Part of a small language model's weights: a variant of Adam for these matrices, 365M tokens.
Each number is 128 + 32 x the weight over its row's rms, rounded and kept within 0 to 255. Layers, rows and columns count from 0. Numbers have three digits each. The size before them is the row's rms in percent of the matrix's.

# layer 5 MLP down (transposed), 768x384, rms 0.0507, rows 649-673, columns 0-191
099:047114156163110155131118124179165130236131150111056140137176082183108149086154125139152123174097135115099077093112121117088150099110115151111164139073079124082130168160136163100100136138123182139084118117120141117144159132123156110143094103171140140146164097175084126131087094123156128102108108075144107098139149092147160118173133164152187130071148145152078102085137111138057097214132108141125059151094106145170114109149144109111141145153185112152138131062137081120153145112074144141104183134092166156157113142170143154136150104138108160149169110156072153122075148093168126113
101:123118130081087090186098116066142164088124094047091169112151117155106123168111127157179152131125103135103115138082128151128129093121109135127084126140049135140152089129153061129162157140140166154073150111085116127181080117128126146141173189071191058092098156097121088140116146125079169110159167157100151074173146199154089109123103108138114125142134119102194158172137183101145075119205134125149196099119122076121106096189118110161095053145150155111111164115078112129140126158158148107165031129160111105105131139096068142098086088163145089148148077100102149128111136110087115160
099:160159101119134094105120093103164098146098074100134151099121180123109153128150161137168147192175132124135098187086108162152164139151167118068136100122128161161215123158084127142164117078148115116131098140141153124112080075039143118118130128185066098123164116159133061095064101098113122128158076207075121139135104133107123055134104124076104166076128135136116090070152126133101131128101069089110169080161139080078149166134122119108144080104145158126061149127173115109176136116096168107126080187132113146080074061063176135134106145132102125118131124160184075084159092143108086088
100:149115113161129123108104166104116177091131056148179116141133108071101126135136134145106142067125112064112089113091142095131190146087164123177084096160121116067097127188113152073124123124171138156138098161089071122130101143078121121139097158079155136178095116149084088107174110149134136116118164169102138154132150109143119141087157127089127063195081079160222103097112158117121123093123218061160098130137176092090140114067105126087119098098137089135122129099152187096107143152149127160152093091093163152167123110152172175141166178157131089102118133160111163133137148111101080086
102:114161079109110164098136143169087094153156128107082099157109094116143123121144099151152016159139121168127193138131136120147165104124105103106127100126156087106140220131095107171147189093131084163181155089138123184143127151084175146189122114108100159122115152190141092121128190126122144130243070096143096192088137097114124123104147134143123129057142145152178171132146164104172109095170101113131143053145133157126077071135098133109105123081157084156076109099102130122080168123098137123130097103156088121112173174154095110118068138160142095174119126120181127103121113210093151157
097:124119090095141076065125121115072124052103149134136114113134117109110112166151121141165090126112165127143189140221151143117187105070105094130064108108116178105171154134190110123137159072114140129136098177155123134082132102118140125101139129073112103102144140081136065153101125113121151132176148124100137122163094135139140109177139118136125154089152096150179118140116073136144191092071178075120144188115113139090127144126148128137122122136080134172154107122188110163131162106150126099161117058067144105115119190142152090135133112166196182199125162091109116144111145165113105112
099:154188097125138094175189071130116157157083133148135105096099023174154058134116074124136127150116091128075104077154129130144082138078086185132089152137143124094111071190141158072040096123148140094163114148142171115152157097096177135175154172143114110120112085126122166108129141156088052104095111165133130161143111185083131149077116139128084141132163137117144170140064144104106163167123119115128164111172154130111136125171121099127100129194118137147073116116142212127105126137121110069135152101161105180189126148104106128119142119152167136115102104118125188179114127079149111138
097:109060146160114140125135135117097153133166149153137167112075160106126133080102157139115120116134102152134108080151105129105151117111130163152192151123123097131138182080077119156137043133091064118127116133121118114119181122182166144111092080170145102161119163131085189078181108108111158149087160080089130122052123098165082175097097159112132144174143197114115083126129050131089101157107079158172105118087099157118170083146141128144143105054104116124160119086076118136116122151116145103110107143169097116196126129147110127157144098169146143143109091093156134173147114160113134131
098:106156099084129200084160122028129136153110117096190094143141120085129128114115135187135164123133081128123124130038084108121145142094101126108118113129145072086132093117135149127133107099158182104060137122176141119065141085109115136185095096166109175156164128122120164105120165074139120111051159150145148137109201091166144155140154099068137152106214080109134208113088066113167179115110102123062104112112151145113122122119146110139119143147130157120144170163154101149142113134152138126112126089172173117217111088095127122094087129106164142131105097121120158074148109135200129112
098:098081119121090116114160120096120116183119143148146148093170172177111132081130123162071215124089144132090131179118108130193162199106137087112092103086094086157134165136091086121130163094104154098145148196066118112168151126185130135163153131116154135151125126077049122154114138127116096127158126138132110167142090117128114028113161089130087074144141152091116188125107113120093158132116180165115139100158118171092122156122118121130145136135118138111118120094100068100105132238109132142088152122100120206165091172143151128080144136159139112144168136182160157113107162055088118156
094:144147075146144101113096195171155132144097124120090099102156116096125183140206152133139116089167101136086151117145073144133129151150112142143126128150136111147143095142139130109117148139079132153080125088159178169053139146114163119077098164124068143115157123097174157165162180194117155128113137108170116150121097146240108141142102109140170105102107041144191099115120142154109157076156120061182162061153133131081163108115094104181141095152143167162162140128095118173100117128098149121117122131133131147168182129116125178208177130139152158101128112158159115161141154137114105165
102:163120111141091176141134124155118151106157116137153118118156157129144169122101153100162121151057152084105157110110126163143080135066150092184125131168131133138122109112134076110096081141143169127157149101136133177100089131186151152106067160109113161134149140111122083093149143163107113102127161142128118130096122122141145145164129133072109123157167146117132157182114097086154115212109123170121126096161133104105126149161161150085116131119162126099100078072175113096146132168126114061161097123190118100191086132146149157137185128138098125118151186103108134108132125178129144169
100:094134124111104141114102100164152118137109154116112128131074162138159096159069104125109137117124093055142159127144108154128215133052143092149096116142120112076144147121141149100171082157132119097136180136124100105128150119084131088124057152110127102135171107109164117114056132137156147147155158135115099078110167085186155149168136149103075121117104151103136123098157127113131078107167111085107157157096104179107098113132158162116142149142148157120137124117125123065112131171164159098052075130118096124082079201122129132122057106219186135109104206130129098137144101143211148101
102:078169138111168132119151105166078189101143148113121090120140108166051145134056157122115102087062084143086105159154067159139117073127087145069115138100094078127131200111116086128148062128132122095118086111145167188135172096093171147152092096107123162159092133143185135105189151174159181102079125104131142163130146091145147114137167124102115138099067125151115108113144146159139133084157088105080171107069126175132151107124157134101150170082089198065187115146141139107151088143129138049145129082119081154139136089130096121212118148102103170101188098124145141143133071126106156133
105:173076178140138198139076180088141138195160125105146085129135183068142142146131135155168068195147114134167145143128213078135066112146145119184116112079107124152109133119117155126148150144069141137101133164154182192139117095160149159135215105158141173167144119112120109119117126094098122114102155103125125161136114149103116136121117120189144076149131094135134095159134154162147148145067169156125173203097169194110127147143140058180117118154060095109158136122130178093144108090123149149098125128096092139125090160103166115121088190116104133163146117146097184140078122155182132146
096:140129120094110146177132130169133119120161139155119096124050162139171086122116098131172170118129159122104119134146095109102174138124146118117023127138085119179239128122097185107152101143109148193183131150093131133153184165133122131123111151113152189125081098094142125077175145149085151149145091114076092133047144115165140169119148112136160166131119187165165179101075084114068116141164125116118122129134152145125160136129157101151093108111094196124125133181153108141114152062147142132131099158175069190139189103115164143155133187032098103163120163127094156157097141118125126122
095:061133150102112157161147147134136097187119069143173169111133125188046084138112106125160154132162126130103095181167093131189134139170087070152144085107132132139149110053119153077153108136148047098124087088126159136106122181120106095111102161090130118108117071106185111105169206067140124140181110131129138130093050083160111077131123104172104157166142110136082107132135094174091115120115076115186114120128196126139116085096101107137088116186065153156139134131063120175151089138167142170117108130119161119104075103153161124140194141087062095085138159158152125078106164157129162064
093:137113139063090128195119100141237109198083138103108117109109208136041082058185119176121099136113109130110111076159112163115119111146103098101075145072156098119081158085114133063160114159101122101093136151143105080122099110170072164142134120108126178125172100110119127114146153099116077078204097110170172113060134157163082132155158095133192111130195138153134135116063127110103139144175114119096095103168156090085118137057133127123148126114102094144073174114137095157095104107173145107139135149111152112121144161106144169102130137139186116083159109126093135165143118126083143130
096:134055165169149111101139131137171131104153183182108115137105181137074154152104129132122101130129142128157078084133117128096113116150161062075131123107167094134177100127116149137151098098168128178137129109095145132115107095106106200136149131126148144191081110169156166137105109141083145179205116099152133082182134127135137034172222133117088115114119068137058104169161091122119155120125052190141114123101076115131127120145125134162113090128098112117122141208090113173168091126112115138164130090047165162122115077080111122163123120096139119139129106114159141073162122152129151139
094:100205084127195123129101158113177138131120128098066117110145132087153106087133118100136089123106137161077120150157076178110100106196075204139129134110092099045090119147164149119110135196139103169102180166128174086138115162141100117094143160164120104112161151127132096079143199098139124148226163095192142133186153197125140132134117152145148200109124072131150168082152158104158134223133134161122193167099169151103118094106113103125112107160116121166126182157154142151154186123147119150173151089149089146092156074120139089114125168146092122093180078163113179154164156113140155174
102:159122096134093155203121108147128174150157129110134042134135107119138115109133100108149120128132126082096112102122141153133106145116129131083135139177125044085102159149150121118122138140138138158111167108157130127139088071126209154136138139111110115153126059160078110189149169144113192072122125135114110150123082084199107144095150155132151137106069107165138124188159132140152065084137138138142109131133081195098142138115132128154098127071156109083092058122150109104183065121157110092154119132144109172135130137224153086198129065115067160120102129135128079102120181093071127155
098:135152094117189108165085145179137170120093138116154162164144056177122173132115135091171135089116127097149137149229125144134135142092142113095065096131085128134197103124126114100129138050107110092118099158094053187110115124108124143142089108103149106109052155155096128158146115107194108101022091151093082124064087176113090103178146142104079093119091129157127167097125097167180133123132129091108103155159158210086112108112095089166136084101103166098143097135111156091152146116156161091082137180096151136139092152159133118151140170081160168104133079120114113117091104112094107106
100:134145118159166043098117117086109139124160147134090108112126152113086104212132139081124183125135101141142105198191067107175106138132132170175132147143153155106088127130121138109124166112142112113147139177104151099100125112200111175121149099129159087147120173106106176166106167131154089153171136187108171094074107143075128053098127135110141086127156125143126150100152093056174099101142104117127123159127088103067129175135108152160089156122157089174127095068144163153143137110164057172142091171125100135151162073102125048103162194149179139087133138088146106137177106142170062124
102:117161135082152112101141127130132163091154115104076172136138136096152104111115102127170163115099162130186095094180105167182118066136116191136113158084130125108105172132115111103118097156104186175121142170098094141146164089131158152127084098109125146099137049139154162100128116100153144209192104146081155143104176093076158127119191131098129099098100089142187129137130195146115075178131093090131132134083089113131150144141187119159085138192079117162097149127116136183125134195148135130074111190197162090161171141118055114068100120139088098186194077130180113134182152075141157173
096:123158129131078095192127148089120104121119122120105059103177127116220111161166155144131161176127138137110119074104149170125155115187143119106091144145121104122109092156132110094081159150118069140156165071151127047114100113072081139105162195121135188142118146190089104111138168145131112130237067165090115087143120184088169142175105108132109153123166179125137105139151199110087080158160123140116146144129083092139076162125160097143139132163084128161152100139149122142149131116101107198072056129109103096039173135134139140150123097133113119146126147111069106137163170127146168081
# layer 5 MLP gate, 768x384, rms 0.0591, rows 650-673, columns 0-191
098:033098090122173148136145178080135155095159128157120102132164101135116164129128219098170126116144133158110150137083186106108142075133162094163091101081068122106079087124111099139140164146132115105169137106139101099107133152127124082087059152127126119119129132047126134138098171152163141142069154163122153145113068103172102145151109148133174127108131136120129160141153123049168119095114175144088135116092129091129101103175146147191121152149139095174106117162146162099142115103085147061163133115076073110165120186132124095175115143151093149139101129151182151133131084139106104137
098:060131091090132111174124182089121145166143108085135148114083109082120080138156136088191182079113176155123158073133157129066179124131067147136144190165117151137098107120153124116118106137088081182112159161143149064101166141144100104186132127087116126153083158148175103105111072175141138130070106184027168095109120079161145121060117144134160035165098126162155177071136133099135155140146093091127129047090121094060129173108150124162044103114166148116131134166184153137157128117141122166168105080073131120100156141138087089126066182138115140153170199137096158130151100100139115105
103:112113155136148119129108163091094100129116068090117091121131108121118127146111110153096154088171122093106109114148140125113154107153166133145158114093154085167072083145150117162054124081123085104126106122092105173134109106154141130141136176143096134187072178126137142142144121165151124112086168117081090180117144131170127088129118133090121177086088113114113159178107046173162179069078203148192126147130175160130140146140104163150182188111144116092109128121140153176158111121094131119093130093118152119162095091118096118127181083151019156129077123129115143156083197102114110111
101:120108091155143066135086173192155122077138130167147146174143166095209111081135139170174064154150130157172135082109120088155142100114102139124153139107145130154121129141084175053128110121131117146106122195151132118131101153180072121092130128089119115067114155150079111088091130053141122145113157156130119215121140145203108160087159145125116106102099107114130121132102079158163135140151130030102113098132137112135117146093152088125165125132181130163131147153198098133150168075138123120104119143140157165072098089140115116121146117112133124104136083234096153145114131143136175185
099:098217160094130169132091117054107156142139106080128191086120153107117110145140141110154114082109071128129073138078173127084138173108156135074132164130150120127133077051119099132147139140129073115095074140066045171117106161127114028129132091140082109121116146132073160086141114109120162128110159137179151162083174148092147166123082128209118117118132130139083127161149095123100118169145096131108110031164095115077145183170082138151165132155119129134179172127102124135140154101124168156046147072119076126097107156107121108146126127108101120093129136089104187159149121135097146128
099:197094138084135133106095198139071199121140118111145150128127100116162080165169120081131111123118088189130136124186125135132089138122101152133144130125130110169113121168085090102126134185109096099094149147171140106154200163142148086110094145135113113182122136178086191145115134156122176117150160183148085107095081136142084089158123137093070087154179101116127163133075105142118103052141105112100132096119075120118061098126101070192099167138121120157187152146141142160157093136112109115095169139152151122101140159206179121115139165112116205111166123206098092083114165108074120161
094:160082120160082049076166116063146176148144116123103145224068126096150124161049093116228133140148164108092100177086136120139173097117112145161050098160117128116146138135082152128135162101147147130158142169096091120112104181090091168132106157151125159128124096134151172076096097152138165121130132108153143153123132066128091153133127136119082065147147087187105194143161158134141103107095120141177153082072115083102133216105106140082177105133141112127179112132142152152124166142053092118189106099074179116065143158095090096138101117099110099108143167091154148096166114160123189159
101:094139206079118112181056141181125154155157137150137147124119109147149127111075126157162113111127126144146100153138121138127118163137088107153133135139091077086090119145149132180163123161167161166173135087133159133067184156163062114144091107117082097164141136099108127124161120078083184148119100145095140148131124069122189142131179083163172116133111112134210119079115175125097112049152058119096092087146164199137108138091058099138125066090126111200161099114149131101122144132150120108141141174171109121158077132165097138077080110046105184071093105173089102128058110104166100120
099:081179110185099151111167141148113160131094183117153136121096103073151123133149172119156152051163070103111181111062142076113206125094126113148113126129078158081133095139061088070146098141132082140108134126144113159137104169066144190117074099164149145138146136115108093109118149109136182121084116113117170075076130095172163110046093110098108071102158131131119108167086084130135128144140144117135076068118125150099115139093156117155180132082200129103164163150092119178125131155126159156118139144147177148136089133065190162164103094106128196194157173110127129093136150095124120089
096:080139136139143171145089125177110085106116089089129107152125130093125127184189139136172209095119092117114170099107154141117117128163180123108059127154105084172070124112090103166112118077169081118121156103142108172138135101125095129110098156143110113200171137136177167150198142107153111132081159165162114112118102165128173134159209157158129104123158158167168125042125157154111150179088114187135168169190198127108128192185129115142069160094135151155143151133092156139080058095148156146119201138191151103119108073135142096120143123152109189089143089149189111168122170076143103099
104:145095067134100091118131156182125131108109165114091120132136149131106172140071110107113134090150108137144127108109117108102132204184128079118202102123114094105091166135112097070133138087100161143153141100161187129103121173172084074144101115090086138140055108166114096113148124127134126149109148172138115083108137065165135107136109122047100159131160102108137144079131114115134128080128129189064148097169168123128137170155169103113092146173136162101081092140125138123128110117151102088102137124156091093144119101164110157114085111101166118134180115138102146097134102143106142139
100:092137079154129149117121156123149170085158086074138146175096104121191103137098125187116092135114094133085078116147133145120102154117168100135061087162117127219118153117094069153084121130144121060099169132167151171110140082124149136158138115100075131149105125150114103138119097148116144107129140091090138184156133108135088105099149156109167090044112165100159116107148103148099116125096162102102099094155139191159111201119093124173164172116158121050142081143098170141091128092124083090168150159084095157164126168124121176063152130113090138126181096106115153147115168087182151152
104:168132142178082131104128131116142103154163040205120175101183085115119154130125115099151202119146144085112153100104196158105163096136138144130167139113075124151109172129165099149137155132122148125140142145120093079106155059164151119182128102152097104152122138115164104108151138150100125119079093110131117135100132187148150151131187131087120187137124101154085093160091159203113102137129087104099154108129138146075185131143124074123122125149102119142129102144086131077085071086159172113170167146085159109178097117070137137072146076110154118152134157103160133120097158089105089162
102:114121117128114126135052184127173188175099116190137142124116178150103098211152165067057127183080163134111113142079115066131108163106096130177132091111069153100035109057148119107093110127204108151131116078039132151131136147116086091136159103113172128123092104188177127146109208093082104077100181187149089144116109114134125092079111109156127100122131087066107169094116114109172133105123086164090151087119124155083195110158137122151152106147178097100150142116126097032156111106171158069093145111149077073145086121211110115110182148168179085102111185139103135165125090107093093156
092:101131118097096089160098170124101140116149154152126168162139109104153138141118142142127134128153160101160168199087098140081218113152137123131134124130101099137102111102150158147074112123198123107106153103151095130123190117130137089136111121169144185084146082054196164078114116130125146138038108132103094139140100126087145110139135108149114064141128119160062093071134045158124185130111109137125112087104150096142162148160091162113171148133157164062142121158107153166169139096136133125096086125175101160116081080118123176107146118058099172110102160183158098143167135158082132128
095:128117084126093103121170111151166170108119085094075137075158120124128201157112119134079130087134089151172178106076199164116121153115163106114153114169085083078131066137166166172110137173118150085174121178070050146121154115136139078154058047127075141105097154104090137114120220156151151138074139143090163118067141080108172135091104161123121136096127116155136178158105103131091117200143174132116150118126088109152191145172147188042155147107163103095129115146128175127124157081110139061155137111103159160070141146130107123105160109097061130107099126061159153103132155166086108169
092:044191133173127119114086108065091110129161105226102102148143152110153120110166105089138137087140140115108218159083097062127161107050136123099112160078109056093112102100122151120124143128097117125146128150174094124150140126175120097141132133165156101128133152097100077117082105165186132121119065147145088111078074153183093115146160176120154097109116125070140139155143088150128106181153100165142126115102149141139147174200103115127101114047127115121124132131110123131187118124145165096101126149136124123149102125103133148113098175116070186155132104175186154123082147170103165102
098:109131074074134140076106118125142186154175065135136159144111136131156159148163077130126100118141167145100098155169149119130074152169113167160148112134183167094144107100150110136125135114144132172114080124138121062036048121080119086090088107063154151176102088107127155085123155196171194141142170123157131121123125125135151056126108156117120125108103057186104176111089141104134105117065109110105188123107185149135141137107139035121079172179114106149168039134162087187084110090088129128137127088174110168107150160175127117135137108164141128120111116135126136152182057167140117158
095:075179180185109116095083108186101145151111179102112124094187090160132143123115121084122085164077129135123155157155129141109135083169159132137100193145106169098114104121126155108108109129159136157087141121169099210090169056139082152136082089145141072074098164115092181182145125179135134139136140118174151082170145132120108145102118123111164091087125178200138139154127153071157106091171139154117133149087137185133131111153183119108135139173065108162079145114117097104161144177059118120182139126153092090103105146131134086111115138146120132152093127118191159133079176129077075179
101:125110132149104178165175093150153121176108138195068197097159110152135128142095148151111134117155116089066142113153174133147125146163144111107188139151106134155107103138132115149129150109113082120130184141142114131127182084115082159114128124117080153127105164091161110184180080141128181096098153118114134121099122049140146188090153140121148125112149156182103091100097079132142199121119111156103137129064137178055184114143157093107113145167149153154108124087160122118125057093114109099132127102162126118135096060160130097098134118159086151185153143147141113036127160114139106142
100:216127181099137113167134156179123132080176099167115127098120180124126193168122144121136154078099164097179127127116129143103185132158177125126150151120170121128171067110095083123127121078116159135155104160124099127128139141137101069192176111097095134106060091117095182116112112117133128097076087116159093125112129121104105156118130086172136101152075133198073138095117122106092151140088093114101082044072098117147127135121127139083118088149118192062078137177137123147055160119180116141156115180089061105087132153105130141086160089062154169145107159084156142080154168133136122096
102:119112062131155105088092117153160059165146152153055087105070200147148126145130181100142109088135146157108144103110173135108172106121091102111139093166180115115114078084167140157160167080138155129150100146167141168183150122137135107182108145128102174099140134108113116127096162124144136112083154165115110124135200116146109141078104110102083100116169119151114058123087144121098138080174167091144144116134156143076152154071189154073200109132175122100113067121118125075087094182112130037083169093135112157085138100181158083117147191134161149143092127089174172109133155154138148074
107:133158123143127111167087146137105126135144197133166149109154151139127123149097100121141131081128115196096151101125100088177106171141147145107115134129144114209082120164143127118086094137130116109132151119112171158074109161145133089180125130121048136195097093162129122095106150128144150124051203117091138112145145147119140103165151130103108150128172133107130104083090156126160153137162137157066129096130142175111152159135073081144127109129115140124181081143216178139153111094166167124130114150131070138172129096148153136114095112103087090136179123149130076061154138068090091170
092:084144097185165133144109105134148128132071138145154158135167117154201134113152132069091167147085109142066139116118098116095120114131120058124121161106083097146099114117102177137127178045092166149123064096163115124131149126094088123110153166169098118153095107092098080123123177127119151096082116117135153104149132177143103149113143108066142202155156110151183168154140133154121144161151120132139150095137157120146138158140135176132128104175134147128100135149123128109172085098188141137141152116121151140186134101161130110253113191098117156151176147183108119093158162138126145106
# layer 5 MLP up, 768x384, rms 0.0598, rows 650-673, columns 0-191
099:166077151171101137180158185146143147158146110117114157100120088166093178108143073071161156133097132103102133096119081117100123112127085129123167094086136084131124085098126147125121149077125151122108119147119119121146103071109089149165108099037082108137099147158112086149122112126084153144084136103148141114096100138101116176144124095190094146176126103124092139111106142117142134139164182104097157118130120140082122099143111099107041089142114104087105163121131122163163096096171185198112155068073044061105099132121110163164101137112107149140114115114131094175128085115131138077
099:147073100171156176153127140140079080089045110128106131146133096126117132109118174115152079165162165179168126119087143154155120145117156125111104153151154130179167137183126162184054088133142099127175119097139063203120140089078174160100133167119129128152114139107134114094066124141128163162148134175136154193089149138124118106139067148179129196147122155115120091143136113118168112115176068122114152165094174165064133152146066116151129137138163159108166086085111078122116150094111077122091104164164150089159150054094166126180108108122128128122030183152159132200111110101129157108
099:124103176144117135134054130186138127150170191197137127158156158153140077107160104183147137212103151158149185064088124142178116085105117111139069142119191149111167166174109156119107083068078175097149165115149151118110146191072157165110119122120104129131154107136121104155153114152153171127147097143160090102219155093149125115182118136144147114175112084136100112093107134172093105190098108202101166112124176128073101121148138152104108067107072160111079199117106106121190145131114135155120106129149139100126137159124129140081117123128082177142129132140141165144180141158139107066
102:097133094192120131122196129138104102139052104119121110137138041122154143158153129074151082162122156165146111108109113127063169078110125140091121111095100124165190068108134082090089129123129069103138130144135093079142142098082140154182146154088124092110137160097174121163130145138087104064124080186135064145089145072142100122143169121101088122109089111169120141096142133126141113154173111124104152106122110148131177117122182099168052144171140166127072032127107103107115149163112161196110145102148133104135139160134065112125157088141108154119139138109118122100129148149136108154
098:073154094126068173155144164154133123172144168078130128066136095086151156096139134159140154068150151098182111145123081122141173168175163121105146169112110095136125143096113120123116147083207120130096132129111149175167106126072126098067113107118161117066156151142106100156163093146125161109109148128187120096099102106113131187199142108152169082155114155092116151133197133116155103160175146167110122116082119134170151118157125152143146125114189139070117093077115053142145091177120169170150081113120063089121126113081143139126093077187203141079140131144127133181152132238070065114
097:125180077115086133068094136154072070128106112133147142120136113175120096137134123074151111141164110190167143129134136138124117162100155169139087107131118074163135065091127125150101153103126194146110209170143112125188163113179126144190138098127111164126163158113106173107120127120158140177124115116164167121094142128151108142136083155142135150122089127065079103113190093145087124157091159136104141132070168116154163101103105131145115139100137147130131153110126135207139169128079114153151113146129122129130172112127132133087042149091112212124139197219106141122121125078160163088
096:099099101091167106147089198124157192146134162114186092098123176183113134144114150139140087140115095112136140107193059085143122145108146149172186164078164144159162130090157119042153105149147122087122181177132107121190160084125134104151103143122078108174135098109099105166091082086120097163147114118116127150119162104148121162154154137139149115146140145165083172038135167148117137055174127114149079142102066086131148117167153072127099126136088141148176186146117115157119158103117152130158138152150118155152116168163132124136110099147118081144082070205072064094091099160107087163
098:098130146184161152124175118144197102144102146105112166131112095079106131118124128160119140120115132130082082086123140106082127138109137138108089147072053180185104102163091116051129109086137124161180145106182155086102170137090066205101121129116111149136113118152171154173093090170106119026144112104174153131153119188077147107118089131047116050130141133131184169128105161115124128141117144094143173141139186043076161152089101169138169133098116107138113122128096137160107072110096113081126099171120117114109134134102128098137119113157179115138158131107088111142123137148144102127
098:103103105178089151080191197151129154147118147134124083103120192158133158147129074133165145135100122121114103153141139086146067109114120185153091134126164193108094182175133125096119151071153118085152089063148108138148151115157154168124159111200158220162132150170112144187173120132121124187176097113130116090130156094160166121164084123139123125126173088086133125136078155110080148098135163129165086137100150115188128116157139140147125105086137131081135140136138142172176102122105130118088093079104100078114145161084144152081060151172129098116172089090101139199141126181154164166
096:096095085123104131129112162119114088178081152091092120118127145147071151132142165133110138117159147117172135082109167130089163095110174163126087202196098147181150091156115191168160153124107101095162173146043124119129047130143121135119146089126062089094158128182139090172067080102159105069137115162147125139160154134110155152057130074158138202190192124179170148127142091109123123132167125130130153110140150099052176233132157079154088104165127163126183160130091061162147128159137127140107081178159141050095157149116185117163091118110092115144147114126125148117148144151138141099
101:163119143127131160171129209118117173163087168156118134122096126109152139132120105176136110065098153129121170163151123147136173104110094180133167101122137110148193116159115063137158140158058089143081124143157124138132163110132145085123096124163153132164162135135071158103167148142156179150131079127146057178165127104107097137154138114122102193159118053153117177107136105135072178134142092141098096137117071119133124102096094139107080133083117097173149153118175209194164135099124099109130164061160070105151176129090120104110071150111092112113095133106069114113203124064129129156
098:098101069150184161152172123133147135149087086178158129134140049082128120137137121150106085111122157184137117152144145155110060087079096101123153131153095128146169074125135148158156123104129079128084125075124161145173071137173138073147111119114084189132126141075178141090112182131143136120117190110121101188115133171127164165113118136117126089140092143163192105139075085076203102163177104088104108112177183172121152082173118137109109147156091069150120163151138120086159076122127126132099123155124124106152083139159147129130173079138162168083151119162173146092131104148180036082
104:144159126089108149129134125116088152126111127122143121101039086115114197114124101162178149135076095173145124144131179116125184069118184110099141118121120087145152177155161112190119119113118143154148139096098092150185176115100101130140114170155068105136072141136074120124110142142157131192123126101109137096132162128102104162168154132167130183140127136122065169183097070130131106108150118116204090139064174148151130126140037128097129136125169166110107157113092117118152106097041122139130108116091149172095112104176139146097116142124144140175095153173113153138107140102122141056
104:129086241158146156154111139092115102065115166074104172157148171124091115156184080166122181124125049152140091161094099106126102169156095171144089112164141125116132079131114160146179092139151127175145111092142103114107087171086152143190150109079123111094117093131128148133141155119115110192094144163157084084082099149122220104059106140124165159087187154122150130168118139171098106164179063073127143156170081136069160165128101097150078123103094146107078135084130169117071121128191076153069118165085089135123101126107104144103133086071104103128132189117127177131124133100112051167
098:132124115099146148131122093132122150143165155127179089106124121108065147147160142110114097160141144157164122145136112159161153083107072098141151071112103150136116162152104137067116128172154178163126188224098100161103160120150095143148109124093100137152103133097137178147210201092135087158081142161086097107140136137179109108124175091150168131169198115163113124049107164127081096107135110179156154137071145096170195134132075109084117094145176162085073118172155098126139067093123100093134124146157087108101129154145102137081147104124063171157083078132119131107138220064082161105
097:174138127149128109102153100117149089098140095115166167149114102115113105119113100054146167110086105134178180068127172085144161142127104157069102090126134164162113129131082144161115113150136135130131122155094089134143097142122142194139179169130083130097148108166131166136119198120160167191112099125049178117096142097097168178089134180147053139144160147098107180103163138135155129133104160155159189148152127096080162120133148071138150167147112116102212083145099148108120132141077151139082114110142128062116083177129115121121106134144137174134143150129120105104135121151127190110
093:155164108146197119089107136086138101078163166148100098124112095072171113108077153130172134129141098126049157075169177121195159082115161135101183111172159148144153096114165121133079107106138125091118129207114158144004183097124132103074086145080111122108152162160120075099130135137181127062170113093110099151138163103119087141086095127111171103152146121142141107132169090171132128108100078097148161124085158112085116139127115104161136137190116177114138158158106122128106157140114098151107140125178139134124130082124165084175142114135124090182153143147159111110104140135160106117
095:161124105096145185133138177043093098126146111172184116152161127124124122116149081121117157035122169088096141202145197115136098152134129130127116104137080179101161105146095163164140129145118113149115059159127100155127112131170121206117055139105126161098137147069077082077100165117137120176111128119202154169111171109123107206147102152146097119129096122144172151130098165144115139081114118091136146164175102141133126101142106116085112135155152123133126120115139081079142135120128095144138143176132156071091148143070112175154117082157112212086130128143141158135082080081154066137
095:069120172133119135112095150086110083081164092135145149199175059130104085134166106122152178118127144122132106110113120087166147089154136120076148145151109181134096050120103168125063180079096113092093114073080107154098127132201140128143077150103123162125101115163080146097124137148096150118137108132116135127132132103139080165120099138114081077128153129122141103163108140172129121132150106144105130142153108112094123109218194100123089176167158159167136101105069086064143095134178127112149114163137126069157152087191103101071099180132098131146103112063169126085126121138119130134
103:147110042180197148123093109116159163130112147089132101105153208140120157132174090129128190124206140083112207119151092119100108146132135148111153147146133128153156086102148134191142155090072105144125158121121158156155091103087109152106163097098155118095086083123075170178180128091125133116121167134151161106161146102164125118088160115087106153181091108113154115103130108115138126149234147132182102087146159151129097159130075140148134099128118096062119156127149146195156156137156050145144146121108119091128139152086106104121104087135147097197103145153135098151105146142122096144
098:035106130128153122130187091149113122135093134086106131100053207148061107140156092122082120174122125063128097114093176081116137180137126196159097166096100107076118140111108117137123099182165111145132077098114108102093116174125095132146161230122158128167108139091169157141129146139173146142126082092150169102119091146136152144134158111190095183163128083106078207124082164094110078125126127193099136157166148094129171129102147121125192124124148143075144169133134150145129164128109132160135091133129171132071137150170185109131158141081080123105100205141060101097179143105148125135
100:138127132127151128098153129116079148077173126144183087155118169144170026203075116102083096099131114159149111138102121172144170082183149118098155123139113096102118081119132159108183134112100140119136059109133164113157192163097137111136132132150095204172119115096135116128121173101110173124155116150179120136078121149130125176085065144175151128138103140114152070109139102139085167121155151106134195146149113160105186119106102168121176167149060195156169060155091097102118073111097173099107095139081100131093082110108177138191105089135124134144131144119172128133118062157126106157
104:136134133115093098128166082139175114117098128160150179152071099125085092156236107129156177104144180095118142119093146182118179144102159159075119206138129180134115105086101084123139125114200095195107115102122093079162120127115118121114121172090111146140088088142142139134193096128152148142148117128080196158089165092126122094134114051151109097166121133156135145149093105079181110136166126113123101113111176125116119153114132113102126161145119152141136169142134084200130102089197111050133071071156179068086115112081079085127088143117147075089172122168102130116108110182126136077
095:101100157143154169141134166169176100138116081078136158078140132137138098145125115137081120160153065061108145172127131147097096112101114102156171150172084138139145128104112123140088115156218144136157171057146084158144080162101106135128072120148182201172159140178100162143149138039093138087140104117226129141149108076102062131116122081144127093093132107146114154096188147113137100105176179155105139089107132098132118084113167122176065111156150172128080142141098101061170154131086110094100144131168099099112175099088158130121065124150149137076136124143143132169086145160081121092